python train.py --num_hidden_layers=9 --hidden_size=256 --num_attention_heads=6 --num_key_value_heads=2 --head_dim=64 --intermediate_size=704 --vocab_size=1024 --hidden_act="swiglu" --norm="rmsnorm" --norm_place="pre" --norm_eps=1e-05 --positions="rope" --rope_theta=10000.0 --rope_fraction=1.0 --qk_norm=false --attn_scale=0.125 --bias="all" --tie_word_embeddings=true --parallel_block=false --init="normal" --init_std_qkv=0.0276 --init_std_o=0.0 --init_std_up=0.0276 --init_std_down=0.0 --optimizer="muon" --learning_rate=0.00716 --lr_mult_o=1.5 --beta1=0.93 --lr_head=0.00671 --max_grad_norm=1.0 --warmup_steps=200 --schedule="wsd" --decay_fraction=1.0 --decay_shape="linear" --final_lr_fraction=0.0 --batch_tokens=32768 --max_seq_len=1024 --doc_mask=false --train_tokens=171700000 --max_steps=5240 --dataset="wikipedia_en"
Each number is 200 + 20 x the weight over its row's rms, rounded and kept within 0 to 999. Layers, rows and columns count from 0. The size before them is the row's rms in percent of the matrix's.

# layer 3 attention query, 384x256, rms 0.0502, rows 44-50,108-113,171-177, columns 0-255
089,209,229,213,204,198,189,201,174,207,199,219,209,240,201,213,194,203,220,186,209,196,166,233,255,186,213,199,210,172,189,223,212,200,211,200,194,228,206,232,203,161,190,172,205,189,211,205,190,213,214,198,200,206,197,225,155,182,179,234,191,177,211,219,174,218,188,202,205,224,214,214,209,232,214,171,211,197,215,209,199,176,200,193,173,197,243,209,235,188,200,214,206,235,206,218,219,214,207,204,204,218,178,171,145,222,208,182,194,208,172,217,236,220,200,217,215,198,187,236,188,195,211,164,209,195,198,210,191,205,214,183,244,191,195,211,199,200,184,192,251,220,230,184,191,199,205,178,197,209,238,182,221,174,203,218,228,185,234,196,173,200,193,205,197,232,177,241,209,202,200,197,158,206,192,177,180,205,195,215,204,161,179,199,256,230,235,199,239,204,198,220,212,210,184,183,209,221,206,185,196,211,216,182,189,181,216,151,185,222,195,180,205,186,231,187,190,198,189,184,201,214,196,236,172,202,229,179,157,209,220,198,176,215,170,187,136,191,210,177,194,215,186,210,176,189,227,179,200,200,214,217,210,203,232,179,215
093,209,212,185,176,222,192,212,203,198,200,167,202,200,186,225,216,232,178,176,220,241,213,189,223,194,176,201,202,196,165,156,175,240,201,211,155,194,204,215,224,224,230,197,165,172,188,214,197,220,185,173,166,222,168,188,194,189,175,198,188,241,208,178,189,178,196,188,237,205,181,197,199,149,211,199,196,224,160,195,245,208,200,193,188,225,216,196,196,174,210,187,193,185,222,184,189,217,197,198,202,191,203,225,220,203,242,195,194,168,180,216,199,212,207,230,193,214,233,181,197,219,211,189,199,204,192,174,229,194,230,200,198,194,232,235,212,195,227,175,189,209,183,229,211,149,221,214,198,169,224,191,209,211,167,191,187,198,192,189,206,195,215,203,190,206,187,224,189,184,211,196,210,196,168,215,210,195,185,232,211,174,205,197,235,192,228,216,230,199,200,177,182,226,174,193,230,162,184,197,217,208,183,204,199,207,202,212,197,224,179,179,185,194,196,162,193,209,208,237,176,185,223,204,224,207,242,189,165,202,209,167,231,207,203,205,222,197,181,232,211,166,186,210,138,224,186,211,216,192,215,166,205,200,199,182,162
094,229,194,185,201,200,182,158,161,183,206,189,233,221,194,203,173,206,218,183,147,181,178,229,190,210,225,198,198,220,226,153,225,214,199,209,196,214,198,234,158,164,163,204,248,198,205,163,219,193,180,214,205,202,202,224,202,240,193,221,189,194,223,173,214,216,208,189,217,172,217,206,204,192,211,208,209,228,198,198,205,182,228,212,200,204,217,211,234,174,217,205,154,225,207,181,183,219,221,198,237,203,176,192,216,222,217,176,206,194,192,186,208,191,224,199,196,175,199,223,201,172,205,218,157,206,218,211,193,189,208,204,208,184,151,248,229,192,165,189,237,186,205,174,203,203,206,162,235,214,193,208,211,169,207,220,249,161,200,175,202,200,191,205,185,197,201,183,205,181,217,248,193,175,215,198,198,211,235,181,209,170,249,157,211,199,221,200,188,184,211,187,199,218,179,187,211,198,169,212,184,195,176,223,207,200,180,213,218,182,204,208,180,206,182,195,224,190,187,224,179,191,187,223,212,221,211,218,184,197,214,220,189,232,176,216,178,190,216,225,178,173,205,206,184,207,208,198,218,218,207,210,213,184,167,211,180
100,210,241,215,172,164,161,190,203,199,212,210,233,228,246,187,199,240,195,186,211,255,222,215,209,218,199,203,195,201,173,187,209,200,245,187,193,230,208,220,210,165,215,223,217,178,193,235,178,207,199,205,193,190,180,229,186,180,186,174,167,200,190,216,187,228,179,190,185,205,185,233,199,191,218,193,217,201,232,250,191,213,193,205,220,216,196,224,174,182,224,178,216,199,227,211,195,223,180,197,191,209,195,207,205,219,203,222,182,191,213,167,188,180,182,216,175,228,208,200,215,241,199,163,209,181,169,191,202,173,186,175,210,207,227,195,211,183,206,177,215,202,229,205,195,198,198,212,193,222,206,182,223,212,232,192,190,215,191,206,212,189,205,185,180,206,210,191,175,182,203,185,210,169,176,245,222,198,215,217,208,207,209,209,196,257,190,181,224,185,168,178,185,197,206,204,196,218,203,183,196,190,232,209,224,197,231,219,234,206,209,240,251,190,172,210,177,163,203,192,178,187,190,225,214,178,191,234,211,199,177,165,219,172,222,197,164,251,227,192,221,216,185,215,222,204,200,228,178,201,183,201,181,223,214,199,198
097,165,201,211,198,215,203,196,199,175,199,198,214,188,225,225,160,200,203,176,264,211,203,161,206,155,175,206,209,212,186,182,179,189,217,186,220,205,201,213,197,226,197,190,211,203,198,231,181,219,205,223,174,236,187,234,209,175,192,229,234,191,174,193,187,183,208,185,192,193,192,202,200,199,181,245,205,226,219,207,189,204,190,223,187,212,197,177,172,174,225,181,210,204,224,183,243,220,200,207,199,196,203,231,224,209,213,174,209,185,207,211,203,249,188,208,184,212,209,188,192,229,212,198,185,240,192,221,194,217,181,189,220,208,191,201,212,184,192,225,158,210,224,194,188,215,221,192,202,211,214,214,204,202,197,212,212,174,180,189,204,182,174,197,214,186,190,185,234,170,235,230,218,191,191,220,198,232,200,195,209,224,257,172,192,230,195,196,195,196,200,196,211,225,185,187,226,194,147,215,209,208,201,228,199,218,215,209,255,176,192,187,174,194,207,215,186,184,177,216,193,172,191,221,204,212,191,214,216,211,225,213,182,170,272,161,184,224,189,212,184,191,175,216,173,181,245,187,228,219,185,199,172,189,197,160,197
094,188,218,209,209,193,231,177,193,198,188,170,214,176,239,188,180,206,226,211,187,212,175,211,240,211,219,194,179,222,160,194,216,213,188,209,200,220,220,197,182,180,214,189,194,166,195,224,223,214,215,183,203,238,175,231,182,187,186,231,201,179,245,183,194,200,179,180,200,229,159,192,197,202,178,194,210,196,198,219,180,206,139,195,179,185,186,209,199,193,248,219,215,177,195,206,190,211,238,190,223,207,225,197,199,190,197,194,167,185,199,235,218,174,216,219,188,184,211,217,222,170,180,167,169,187,162,185,208,212,218,196,197,190,182,203,172,208,165,198,229,203,174,210,197,176,229,192,209,235,201,180,216,227,199,245,204,207,209,215,196,181,209,176,208,177,200,231,219,185,194,197,226,153,217,241,213,212,187,187,211,191,199,197,204,194,225,177,228,194,168,202,195,203,213,184,209,184,198,185,213,207,210,227,190,188,179,201,176,197,155,234,216,214,161,195,213,194,186,178,223,228,243,232,209,183,171,176,208,199,186,181,201,167,207,203,248,211,182,209,197,226,200,185,189,230,188,170,190,199,189,233,202,201,184,159,222
094,206,198,213,205,182,211,201,179,189,190,222,188,212,232,198,204,181,191,207,199,201,200,198,188,206,188,183,205,205,223,208,177,135,222,204,210,197,213,200,202,151,197,204,175,237,179,194,221,218,186,219,209,168,236,186,208,219,225,206,212,194,222,195,207,184,225,225,201,177,160,227,198,206,211,220,194,204,238,183,196,189,204,197,202,176,178,173,227,211,201,171,184,234,169,160,181,204,219,197,201,188,204,220,228,198,189,225,237,206,229,187,163,205,136,187,189,172,209,183,192,231,180,206,167,207,189,190,184,198,199,182,220,194,165,210,187,208,229,172,230,210,201,205,210,204,207,183,198,228,213,212,205,181,197,172,189,200,170,193,195,205,196,214,203,235,234,188,197,245,209,190,215,238,223,168,172,219,204,209,209,209,170,236,187,150,153,171,211,171,214,193,194,198,197,182,172,190,242,205,215,203,215,189,189,221,208,210,227,193,181,233,201,197,175,206,155,211,226,178,198,238,218,196,244,216,178,200,212,193,199,219,163,186,183,230,201,185,209,174,203,185,224,204,218,189,214,200,174,194,233,203,216,181,196,183,227
103,201,212,188,198,235,209,213,158,192,234,188,193,194,222,195,214,224,220,163,178,222,148,215,195,217,182,200,231,206,206,188,221,193,149,198,170,179,210,220,225,218,203,206,198,202,192,184,158,168,195,219,215,238,201,212,203,200,219,210,235,182,213,138,181,237,215,252,217,216,203,211,177,196,196,197,223,212,174,166,211,196,206,178,229,201,191,185,214,177,205,182,183,195,176,223,195,180,206,198,194,180,187,215,191,180,188,160,174,227,187,208,189,212,211,212,218,170,219,206,174,174,165,220,197,170,211,197,188,197,204,192,173,213,218,185,228,214,228,202,224,198,200,217,215,207,196,216,184,202,199,212,171,187,177,215,219,205,180,201,188,198,189,195,213,199,229,218,213,195,204,198,222,222,247,222,202,200,200,205,228,173,179,224,214,194,193,178,188,208,152,209,204,206,202,207,165,199,218,223,229,217,222,214,226,193,159,211,198,200,192,190,200,207,196,177,135,223,233,204,163,185,238,187,192,210,220,179,232,182,207,194,222,197,175,214,216,211,198,166,243,174,213,186,198,208,187,180,235,192,173,200,223,190,205,191,193
105,218,214,190,174,238,213,215,186,199,176,212,206,202,174,216,225,196,209,237,220,217,167,221,212,196,209,229,201,271,175,161,197,177,192,193,188,164,222,172,198,217,198,191,205,190,173,220,217,194,232,194,194,182,194,204,234,183,185,194,189,187,221,167,164,171,203,194,177,177,180,174,211,190,237,218,197,175,206,195,195,208,232,197,206,176,173,196,216,210,206,210,182,204,187,199,200,186,190,206,175,227,198,198,176,237,182,193,233,205,212,157,185,211,220,206,222,228,193,176,174,182,223,226,204,236,163,199,187,153,187,175,230,214,222,229,190,218,219,191,191,188,195,191,206,191,206,199,223,198,192,182,253,166,205,207,180,212,180,222,188,231,184,209,193,201,175,243,232,195,199,208,228,208,224,251,192,202,245,189,212,222,171,192,239,171,187,196,221,188,210,193,205,210,195,180,204,209,200,226,239,192,228,194,203,211,210,184,196,179,195,204,185,181,238,195,202,206,205,194,185,204,210,214,186,186,188,216,183,193,191,215,226,211,212,204,215,233,240,192,236,227,226,231,170,190,217,211,200,172,206,182,195,198,214,184,220
109,172,201,190,197,213,218,193,183,190,190,219,191,215,195,185,197,228,247,222,179,217,208,212,214,212,191,214,206,182,164,205,192,167,196,183,226,171,190,214,192,225,216,178,191,243,206,221,219,210,248,183,205,203,215,225,223,179,155,180,201,209,201,237,221,206,187,199,179,169,200,231,209,194,161,211,205,169,181,222,221,209,172,206,216,218,175,203,200,225,192,219,229,222,177,236,246,227,192,197,187,211,186,214,233,188,195,188,203,199,191,164,209,178,206,229,221,166,191,201,181,189,212,218,214,218,169,202,226,219,207,210,183,205,167,171,211,203,203,206,202,220,212,204,238,227,182,192,182,222,161,201,227,195,175,183,228,221,183,233,215,160,200,182,191,199,203,206,172,172,197,197,203,204,208,190,224,195,175,149,203,205,216,180,185,191,228,184,205,190,225,203,208,198,227,201,209,197,198,226,199,206,186,227,187,190,182,183,201,218,224,182,205,183,230,208,155,185,197,235,221,176,202,169,177,244,197,177,181,209,226,198,187,227,166,213,165,194,186,204,253,179,171,215,199,226,179,190,207,213,224,224,193,202,204,224,228
093,200,219,264,197,191,230,176,205,199,229,173,230,206,204,191,219,190,209,171,249,190,183,199,239,198,189,182,225,161,171,190,227,215,189,188,184,178,207,150,198,184,182,186,212,211,239,206,189,215,198,175,205,186,193,198,209,206,191,211,212,201,200,192,173,213,163,215,190,196,223,190,212,183,192,197,196,205,193,210,217,175,207,193,207,188,205,212,195,210,211,191,163,168,216,193,216,214,179,218,193,215,188,221,182,248,189,222,225,172,203,185,227,195,204,199,196,197,204,185,218,192,215,214,156,197,221,193,232,192,167,207,210,221,178,186,193,202,158,206,175,239,190,193,187,220,216,203,180,196,224,171,153,206,161,191,224,209,211,207,210,189,213,209,175,191,181,199,198,190,176,228,221,243,186,222,207,191,198,163,216,183,170,183,203,208,206,212,203,212,193,239,180,236,203,215,182,219,181,214,197,177,204,198,199,244,197,238,197,189,183,212,240,181,201,214,140,211,161,201,156,219,230,195,198,164,198,191,198,208,219,169,175,221,184,206,193,223,177,210,217,198,219,180,196,229,200,199,235,204,181,217,233,170,188,210,216
107,252,195,214,199,230,194,177,190,172,177,222,231,196,210,212,195,163,206,162,201,202,228,200,197,188,216,157,235,231,192,194,173,178,185,179,221,213,193,220,235,193,158,197,230,185,239,211,199,181,215,257,203,200,227,202,198,155,226,195,224,178,242,216,207,206,198,196,207,219,214,156,194,205,201,191,186,198,197,192,189,160,205,226,167,176,188,182,173,188,189,196,166,171,186,165,187,175,193,181,182,211,231,182,204,193,169,216,188,175,156,240,177,204,196,183,187,195,172,209,174,208,191,206,179,170,209,190,225,190,180,207,200,206,191,184,207,214,184,206,207,230,239,203,225,233,188,212,177,192,185,202,194,177,176,213,202,192,207,205,216,188,178,173,161,211,182,162,184,197,166,242,196,192,175,209,191,201,181,198,192,183,220,199,217,212,215,210,199,227,199,193,219,203,223,199,199,208,211,179,237,200,185,206,201,225,205,202,195,221,205,203,189,163,209,192,186,202,236,191,206,204,176,181,203,203,223,191,198,170,185,235,221,220,219,188,212,207,200,220,196,220,175,222,215,173,180,233,199,166,200,235,197,195,163,223,215
098,194,226,199,204,172,211,175,170,222,177,228,243,228,222,240,210,182,199,184,199,197,237,173,196,206,191,187,199,219,180,189,184,190,205,214,216,182,183,199,184,178,190,181,221,180,205,194,248,190,180,170,160,211,172,205,244,200,189,226,189,212,188,225,174,199,214,208,220,207,191,191,203,177,185,187,198,187,192,182,168,213,249,235,180,206,197,187,195,191,172,189,238,196,158,195,172,191,201,190,210,207,192,203,201,199,189,186,209,184,194,180,200,226,210,199,215,229,243,241,192,194,195,149,211,194,215,195,183,219,198,197,186,168,170,191,192,215,207,167,209,214,186,171,231,194,219,189,184,203,204,194,188,197,173,194,153,191,195,186,226,230,233,184,219,207,181,198,224,206,227,209,191,181,195,199,155,218,150,199,220,196,157,243,182,210,205,168,218,199,210,201,250,205,249,216,185,199,210,231,205,181,202,202,204,205,234,216,176,213,202,208,202,214,237,199,194,171,219,192,197,213,209,230,222,212,180,192,185,178,169,187,230,202,222,198,183,198,220,221,195,184,203,180,184,176,204,216,194,194,196,241,248,218,188,196,202
103,176,169,229,206,188,213,219,166,163,190,217,186,190,223,202,206,174,167,185,214,195,236,210,221,213,184,188,216,214,211,218,197,199,170,181,210,201,239,199,215,184,227,210,207,188,205,153,214,194,202,225,192,208,173,220,156,207,212,242,195,181,246,188,215,175,214,191,231,215,210,227,178,201,236,177,189,183,189,223,199,189,172,213,208,177,166,172,190,229,192,191,236,157,179,182,206,188,180,204,213,193,210,228,241,211,179,199,212,208,199,213,206,188,159,172,178,213,180,179,196,235,244,202,193,176,193,200,190,208,191,178,200,224,200,196,157,207,200,199,181,220,193,226,240,199,173,196,204,174,227,204,193,216,204,239,191,175,175,184,193,179,228,220,229,190,200,192,209,172,236,189,188,215,214,170,186,198,195,225,198,226,184,189,174,193,223,204,175,232,170,203,202,195,196,216,197,189,200,162,189,204,184,188,194,178,199,233,221,201,215,204,218,198,178,196,248,212,219,192,202,205,158,197,185,220,207,172,209,188,190,198,202,210,210,207,236,198,220,213,161,232,197,201,182,233,228,193,176,197,180,208,189,171,227,239,210
109,198,176,219,180,228,202,194,173,182,192,214,186,158,192,196,176,180,186,184,186,208,192,208,241,189,189,187,234,186,220,193,199,168,184,204,193,209,138,201,202,214,210,213,204,221,232,219,239,180,223,212,231,214,193,184,206,193,201,198,193,228,179,207,191,199,224,183,216,195,221,200,176,180,197,191,205,205,209,179,214,230,242,208,218,209,190,195,220,199,171,208,223,200,190,174,198,221,226,206,215,218,185,206,180,250,166,227,212,199,176,224,191,197,176,213,242,201,221,192,207,209,175,186,210,202,207,186,180,173,215,195,144,243,216,209,185,197,217,220,218,205,230,213,205,175,192,178,197,213,222,207,206,165,196,167,212,230,217,210,229,191,170,149,190,201,195,247,180,227,190,172,201,222,241,240,204,183,185,202,217,191,224,194,213,201,193,200,215,174,174,200,195,230,205,234,218,194,195,205,204,219,197,196,201,195,195,184,207,204,163,134,173,178,180,210,192,213,164,174,216,210,198,215,199,154,197,230,196,202,198,221,164,211,203,220,248,176,205,193,174,201,225,207,173,187,187,196,210,199,199,179,208,226,216,205,220
107,220,215,212,165,180,134,201,165,206,210,184,214,177,200,180,219,213,185,178,202,222,191,201,195,156,228,176,249,217,201,161,234,177,222,188,192,198,188,214,198,175,240,190,211,204,161,212,171,241,186,211,181,203,203,208,224,168,208,211,179,206,157,219,198,209,212,171,197,185,213,193,229,206,187,176,210,179,199,237,218,198,203,186,216,199,200,231,199,168,188,180,205,217,227,215,207,185,221,215,181,159,201,207,225,200,176,210,184,166,190,188,186,201,197,187,211,214,174,215,169,214,211,201,197,214,186,177,194,230,190,237,173,192,221,193,206,204,193,261,201,212,185,206,180,199,223,194,232,199,217,208,222,211,221,206,200,207,183,193,174,161,217,233,200,134,191,182,173,190,198,205,206,194,212,198,185,172,236,221,227,204,182,212,257,183,182,234,201,183,171,211,219,187,189,189,198,216,182,236,235,214,198,234,186,211,201,241,217,177,211,188,188,185,218,223,190,195,223,203,217,187,207,210,185,192,222,206,211,201,210,198,192,197,208,214,218,183,208,182,188,201,183,196,183,218,220,184,190,235,193,184,196,163,206,200,194
110,213,222,176,215,189,180,202,206,185,211,201,181,206,174,219,184,169,188,206,189,241,168,161,193,199,165,180,201,194,210,154,203,220,214,211,183,228,181,219,217,187,187,171,169,168,209,212,191,216,257,195,192,220,215,199,164,241,214,145,192,187,207,195,207,212,167,196,182,208,183,199,195,214,193,218,199,188,250,208,217,245,183,187,209,203,193,200,190,204,228,206,187,199,213,198,198,186,215,209,218,172,212,202,206,220,191,167,175,195,189,188,176,188,196,174,199,185,168,204,202,196,220,190,225,188,203,204,206,212,213,213,191,191,229,184,209,194,182,203,179,207,216,187,220,206,228,167,169,231,205,169,195,172,201,194,234,208,217,200,198,167,198,198,212,218,165,212,195,197,199,222,212,206,230,213,198,243,183,192,193,200,145,231,178,176,201,182,191,219,202,167,176,192,159,205,203,175,209,190,180,202,217,161,176,202,209,181,205,202,250,202,211,204,196,196,233,233,224,183,187,194,201,209,179,188,197,185,189,216,197,183,204,255,227,197,195,215,203,191,203,203,160,204,237,195,258,166,182,178,205,237,185,238,200,196,210
097,195,206,182,202,209,186,216,193,203,169,202,197,218,204,196,234,204,216,205,202,204,198,187,216,199,180,208,220,192,192,180,203,218,168,205,209,206,213,223,174,200,190,179,199,178,216,213,194,219,174,189,195,207,175,200,185,184,173,202,179,231,211,222,220,172,202,173,178,233,179,213,192,176,206,234,215,210,179,183,183,225,231,199,237,193,246,208,179,160,188,196,196,177,210,219,212,240,207,240,197,220,197,203,182,208,216,184,202,214,204,219,212,228,247,206,197,179,158,197,210,217,176,164,195,184,205,192,211,191,179,164,238,187,223,176,169,211,199,196,213,177,184,219,155,184,187,186,165,167,213,187,196,207,242,205,181,209,223,145,227,183,234,196,161,194,167,199,204,174,183,190,243,214,177,206,256,219,206,198,198,214,188,211,183,174,186,187,166,196,191,217,181,211,190,200,190,195,206,228,223,210,195,207,148,179,185,200,196,185,188,188,223,168,199,243,216,217,199,183,188,158,214,211,176,219,178,235,229,177,212,217,211,182,190,206,211,224,223,195,208,235,196,205,229,202,204,201,221,179,212,233,195,213,170,185,178
102,215,183,184,194,209,195,194,215,188,182,196,190,178,159,182,180,250,212,173,206,206,214,246,206,186,151,157,163,201,208,181,212,225,214,197,262,174,209,199,197,212,212,186,218,210,211,205,185,199,234,196,153,198,163,184,207,202,260,222,232,190,240,217,203,184,195,197,208,192,185,190,182,176,192,204,216,184,193,161,186,201,195,190,163,172,191,207,237,173,175,204,222,215,212,180,220,214,209,196,208,195,173,178,237,213,197,234,256,195,197,161,175,180,198,243,225,233,205,206,191,213,214,211,199,210,219,223,220,196,212,178,200,180,172,199,204,182,219,198,226,223,215,166,187,200,229,180,194,232,194,180,189,194,208,204,182,189,171,220,169,200,198,201,202,202,213,199,209,194,221,233,214,178,231,182,211,211,195,193,213,213,207,196,207,205,217,208,221,205,186,182,232,192,227,222,233,204,209,194,242,245,204,196,223,196,195,214,190,174,176,195,185,184,194,242,207,204,209,203,211,191,159,205,198,204,198,194,150,196,187,195,190,190,186,210,190,207,192,193,221,220,181,219,181,231,200,175,218,203,173,205,196,196,216,192,166
109,223,168,231,218,198,193,178,196,218,194,188,195,182,185,219,173,195,230,178,214,172,204,170,191,180,190,160,205,194,176,241,195,188,190,193,213,229,186,199,196,215,201,189,194,220,203,199,213,176,235,200,202,208,205,183,216,218,249,217,204,190,173,159,206,215,229,208,190,193,181,216,196,181,177,186,165,202,223,187,223,208,189,220,160,200,203,220,182,183,192,187,142,218,189,220,202,192,240,238,217,199,199,169,221,203,214,207,163,199,180,231,196,197,187,210,184,192,160,228,198,191,188,232,215,220,218,192,168,187,225,203,203,211,186,214,210,227,195,209,187,199,231,174,199,185,223,164,200,205,182,195,163,216,208,224,197,213,218,254,155,180,198,180,215,178,214,184,155,184,189,203,209,195,179,205,201,201,194,168,235,171,208,179,196,209,178,213,174,147,197,230,201,204,227,181,177,175,216,142,216,213,184,189,190,201,189,197,183,216,197,187,209,206,202,204,209,159,196,189,186,204,195,183,225,188,172,202,230,177,191,209,242,210,204,193,204,219,195,180,191,173,210,245,162,176,209,179,188,205,190,217,187,172,183,182,191
# layer 3 attention key, 128x256, rms 0.0506, rows 43-49, columns 0-255
091,206,228,200,224,198,214,208,177,240,167,212,186,219,201,209,198,203,200,170,189,185,245,174,235,183,198,215,209,167,175,178,177,211,216,202,200,189,229,199,193,212,210,231,194,228,224,230,189,186,200,203,186,210,227,172,214,187,172,208,203,235,187,202,208,223,180,169,165,189,202,195,178,192,205,159,242,229,205,198,185,223,179,197,174,158,230,206,182,192,217,192,177,200,187,229,199,194,164,191,210,196,215,206,191,200,190,214,215,223,209,211,226,187,210,194,213,192,208,204,213,215,163,179,208,177,203,174,196,231,212,234,205,222,211,213,189,220,208,237,211,210,225,214,191,229,205,185,199,217,175,204,214,222,220,221,192,227,202,186,156,225,196,175,207,201,168,194,156,227,176,237,214,228,182,195,185,182,177,170,202,196,194,175,191,200,190,218,181,197,223,225,196,192,197,212,219,221,215,224,217,195,190,223,202,172,200,206,206,211,233,203,156,176,192,220,184,219,214,223,200,213,215,202,189,191,183,195,218,210,252,225,189,216,200,229,139,178,215,198,188,169,228,216,249,211,205,226,217,147,229,200,213,190,191,196,170
095,202,239,222,174,199,219,181,239,203,212,219,226,228,196,191,191,207,194,193,212,146,227,186,212,193,192,224,178,198,192,169,188,196,184,212,177,199,233,203,173,170,220,155,188,194,179,213,206,224,196,194,211,219,193,191,206,191,172,195,223,201,210,166,182,161,196,164,192,206,205,196,210,219,128,170,191,182,152,241,214,200,222,182,178,223,204,207,176,254,204,225,186,192,186,166,226,166,223,189,204,220,208,204,197,159,214,208,201,183,199,190,206,184,204,216,188,199,189,202,212,188,191,201,163,199,163,204,192,173,167,191,196,220,214,189,205,165,183,200,172,204,195,198,169,175,168,252,211,224,195,207,190,202,212,207,205,188,191,181,179,172,210,206,176,206,191,183,206,206,177,153,213,186,196,175,197,193,215,202,191,219,183,223,179,194,216,212,227,211,233,230,211,215,167,208,219,203,217,193,195,197,165,227,170,203,209,218,198,222,191,210,174,196,194,190,226,180,184,223,201,233,176,206,203,208,151,204,186,212,203,198,175,227,232,221,175,173,208,217,172,228,227,217,192,192,181,218,190,198,209,195,215,216,185,211,176
099,215,175,197,175,214,216,156,210,210,187,204,209,198,175,176,190,187,216,213,183,190,205,202,181,179,232,184,214,177,160,199,221,189,213,204,235,149,189,209,207,232,215,169,214,226,183,226,179,223,212,190,196,186,197,205,221,217,201,224,225,199,220,205,191,205,197,157,193,193,180,204,210,205,181,184,177,191,209,225,192,181,239,176,196,221,200,186,219,169,215,192,189,171,194,241,236,213,213,180,216,215,207,183,220,233,178,206,218,184,213,216,184,229,184,185,170,226,217,213,196,219,216,216,185,207,218,248,222,197,173,226,198,212,177,214,194,241,212,221,180,159,207,202,175,202,209,234,205,196,181,204,194,245,228,214,228,187,222,228,224,236,163,183,190,174,166,207,212,217,193,228,171,228,196,194,193,208,235,178,202,207,183,218,190,230,203,180,215,211,191,201,201,170,184,203,202,214,211,173,193,179,203,189,263,215,214,192,191,201,212,227,200,202,190,165,229,214,193,169,169,181,203,183,217,239,190,177,181,180,200,168,221,183,213,192,162,188,195,171,204,191,219,239,200,195,211,191,179,193,217,190,238,180,210,206,200
100,223,203,204,240,211,238,180,188,213,196,169,194,209,198,202,193,184,187,235,163,229,193,209,192,181,167,188,220,207,198,209,194,190,185,217,179,216,209,206,210,188,214,193,194,243,203,215,226,225,147,207,206,178,186,172,227,178,205,192,212,229,209,188,211,191,230,217,243,227,215,207,178,195,232,213,182,223,208,186,162,156,197,187,213,187,194,194,192,214,190,191,180,160,217,207,174,176,211,186,183,191,218,202,240,212,218,204,222,211,214,188,205,213,182,197,191,206,207,182,179,194,176,154,207,157,220,202,204,207,197,193,182,230,229,192,202,232,193,232,204,198,224,222,233,165,200,200,193,235,185,197,157,179,209,208,212,228,235,168,205,221,192,206,206,203,201,204,219,193,186,191,183,202,193,187,187,231,203,264,169,194,194,219,220,190,210,206,183,210,182,193,190,182,189,213,225,188,211,204,236,187,181,149,169,166,215,229,216,170,176,216,199,165,206,205,189,206,208,190,224,213,214,182,220,193,218,209,212,178,237,207,197,214,219,193,170,188,187,228,195,210,216,208,218,209,175,217,232,206,237,176,160,229,232,183,205
096,214,216,213,168,181,216,216,214,208,169,212,195,173,190,157,203,183,204,215,222,175,208,160,203,217,224,183,196,191,210,235,189,212,169,179,193,191,196,188,208,214,212,212,205,174,195,193,194,221,158,222,187,174,192,225,188,181,189,201,195,217,210,200,184,156,238,242,219,191,207,195,186,188,174,204,166,220,205,202,163,217,183,181,196,198,218,228,222,216,190,191,170,216,219,198,216,182,217,240,178,220,195,198,188,179,187,187,189,197,187,214,221,178,219,192,218,209,187,192,165,191,213,205,245,216,193,212,216,243,176,206,241,189,200,220,227,214,201,209,204,175,180,205,178,198,157,211,216,207,205,209,165,182,189,212,197,198,177,185,182,213,218,204,200,202,157,172,232,208,203,189,184,210,209,184,166,200,176,205,195,189,213,210,233,181,199,175,187,204,174,185,183,170,214,199,183,241,236,179,179,178,176,238,181,166,209,177,207,204,172,178,169,193,184,192,202,203,219,199,205,218,201,178,212,165,207,198,189,185,164,221,244,204,177,238,209,155,175,155,213,219,201,226,210,251,210,192,199,210,214,161,219,200,196,216,194
105,186,214,212,203,148,186,176,167,247,226,189,212,188,175,187,185,214,218,204,187,187,186,182,190,179,196,156,191,148,180,221,187,202,233,221,180,183,212,194,192,207,208,171,205,183,200,217,196,204,184,167,233,197,225,200,213,230,172,199,208,172,197,183,168,175,204,218,186,191,207,192,184,207,192,237,203,212,190,178,209,223,168,228,193,224,191,224,214,211,181,217,201,198,227,195,213,217,188,159,231,208,188,201,205,198,197,190,154,240,173,209,187,208,234,193,198,225,181,200,238,202,170,179,170,191,203,208,195,217,183,208,221,163,221,199,190,191,181,209,202,186,206,188,201,199,193,185,218,198,170,198,211,208,180,169,198,221,181,195,227,213,192,190,207,188,206,248,167,198,165,186,183,194,191,178,161,201,230,193,227,215,172,213,170,188,191,169,200,186,193,209,186,208,214,175,191,208,170,210,201,200,199,199,160,189,187,184,225,211,199,176,208,190,211,216,216,227,192,221,231,218,263,197,218,188,218,212,192,205,182,214,228,202,180,189,230,190,199,219,230,171,199,143,229,217,203,174,165,195,240,218,177,176,203,193,180
099,228,218,208,210,209,195,229,150,203,221,226,202,213,168,194,201,184,192,210,181,217,235,217,197,192,233,203,212,224,218,205,207,233,180,223,203,169,203,183,200,232,211,228,170,222,193,209,197,205,184,174,182,176,199,179,135,200,214,196,225,204,213,178,175,188,223,183,170,172,222,186,199,222,196,218,202,209,211,208,227,191,191,210,162,231,219,181,224,217,187,236,174,193,203,208,220,197,179,174,213,204,215,221,176,198,201,222,207,236,213,232,208,216,182,166,218,198,175,182,187,208,170,227,212,183,185,195,150,258,186,143,183,190,193,213,192,197,222,218,210,191,203,231,205,182,172,231,178,181,190,236,217,182,224,187,205,170,168,176,214,201,186,223,200,155,205,190,200,198,221,166,168,236,196,182,210,188,221,195,202,182,177,217,225,208,190,198,185,225,222,193,199,198,211,217,204,192,181,215,167,212,203,197,225,230,189,221,200,217,189,195,206,212,192,206,213,187,214,202,201,237,218,199,197,216,183,206,195,187,259,168,161,187,170,176,212,187,205,220,189,196,234,193,202,226,202,194,203,191,204,173,189,182,182,205,200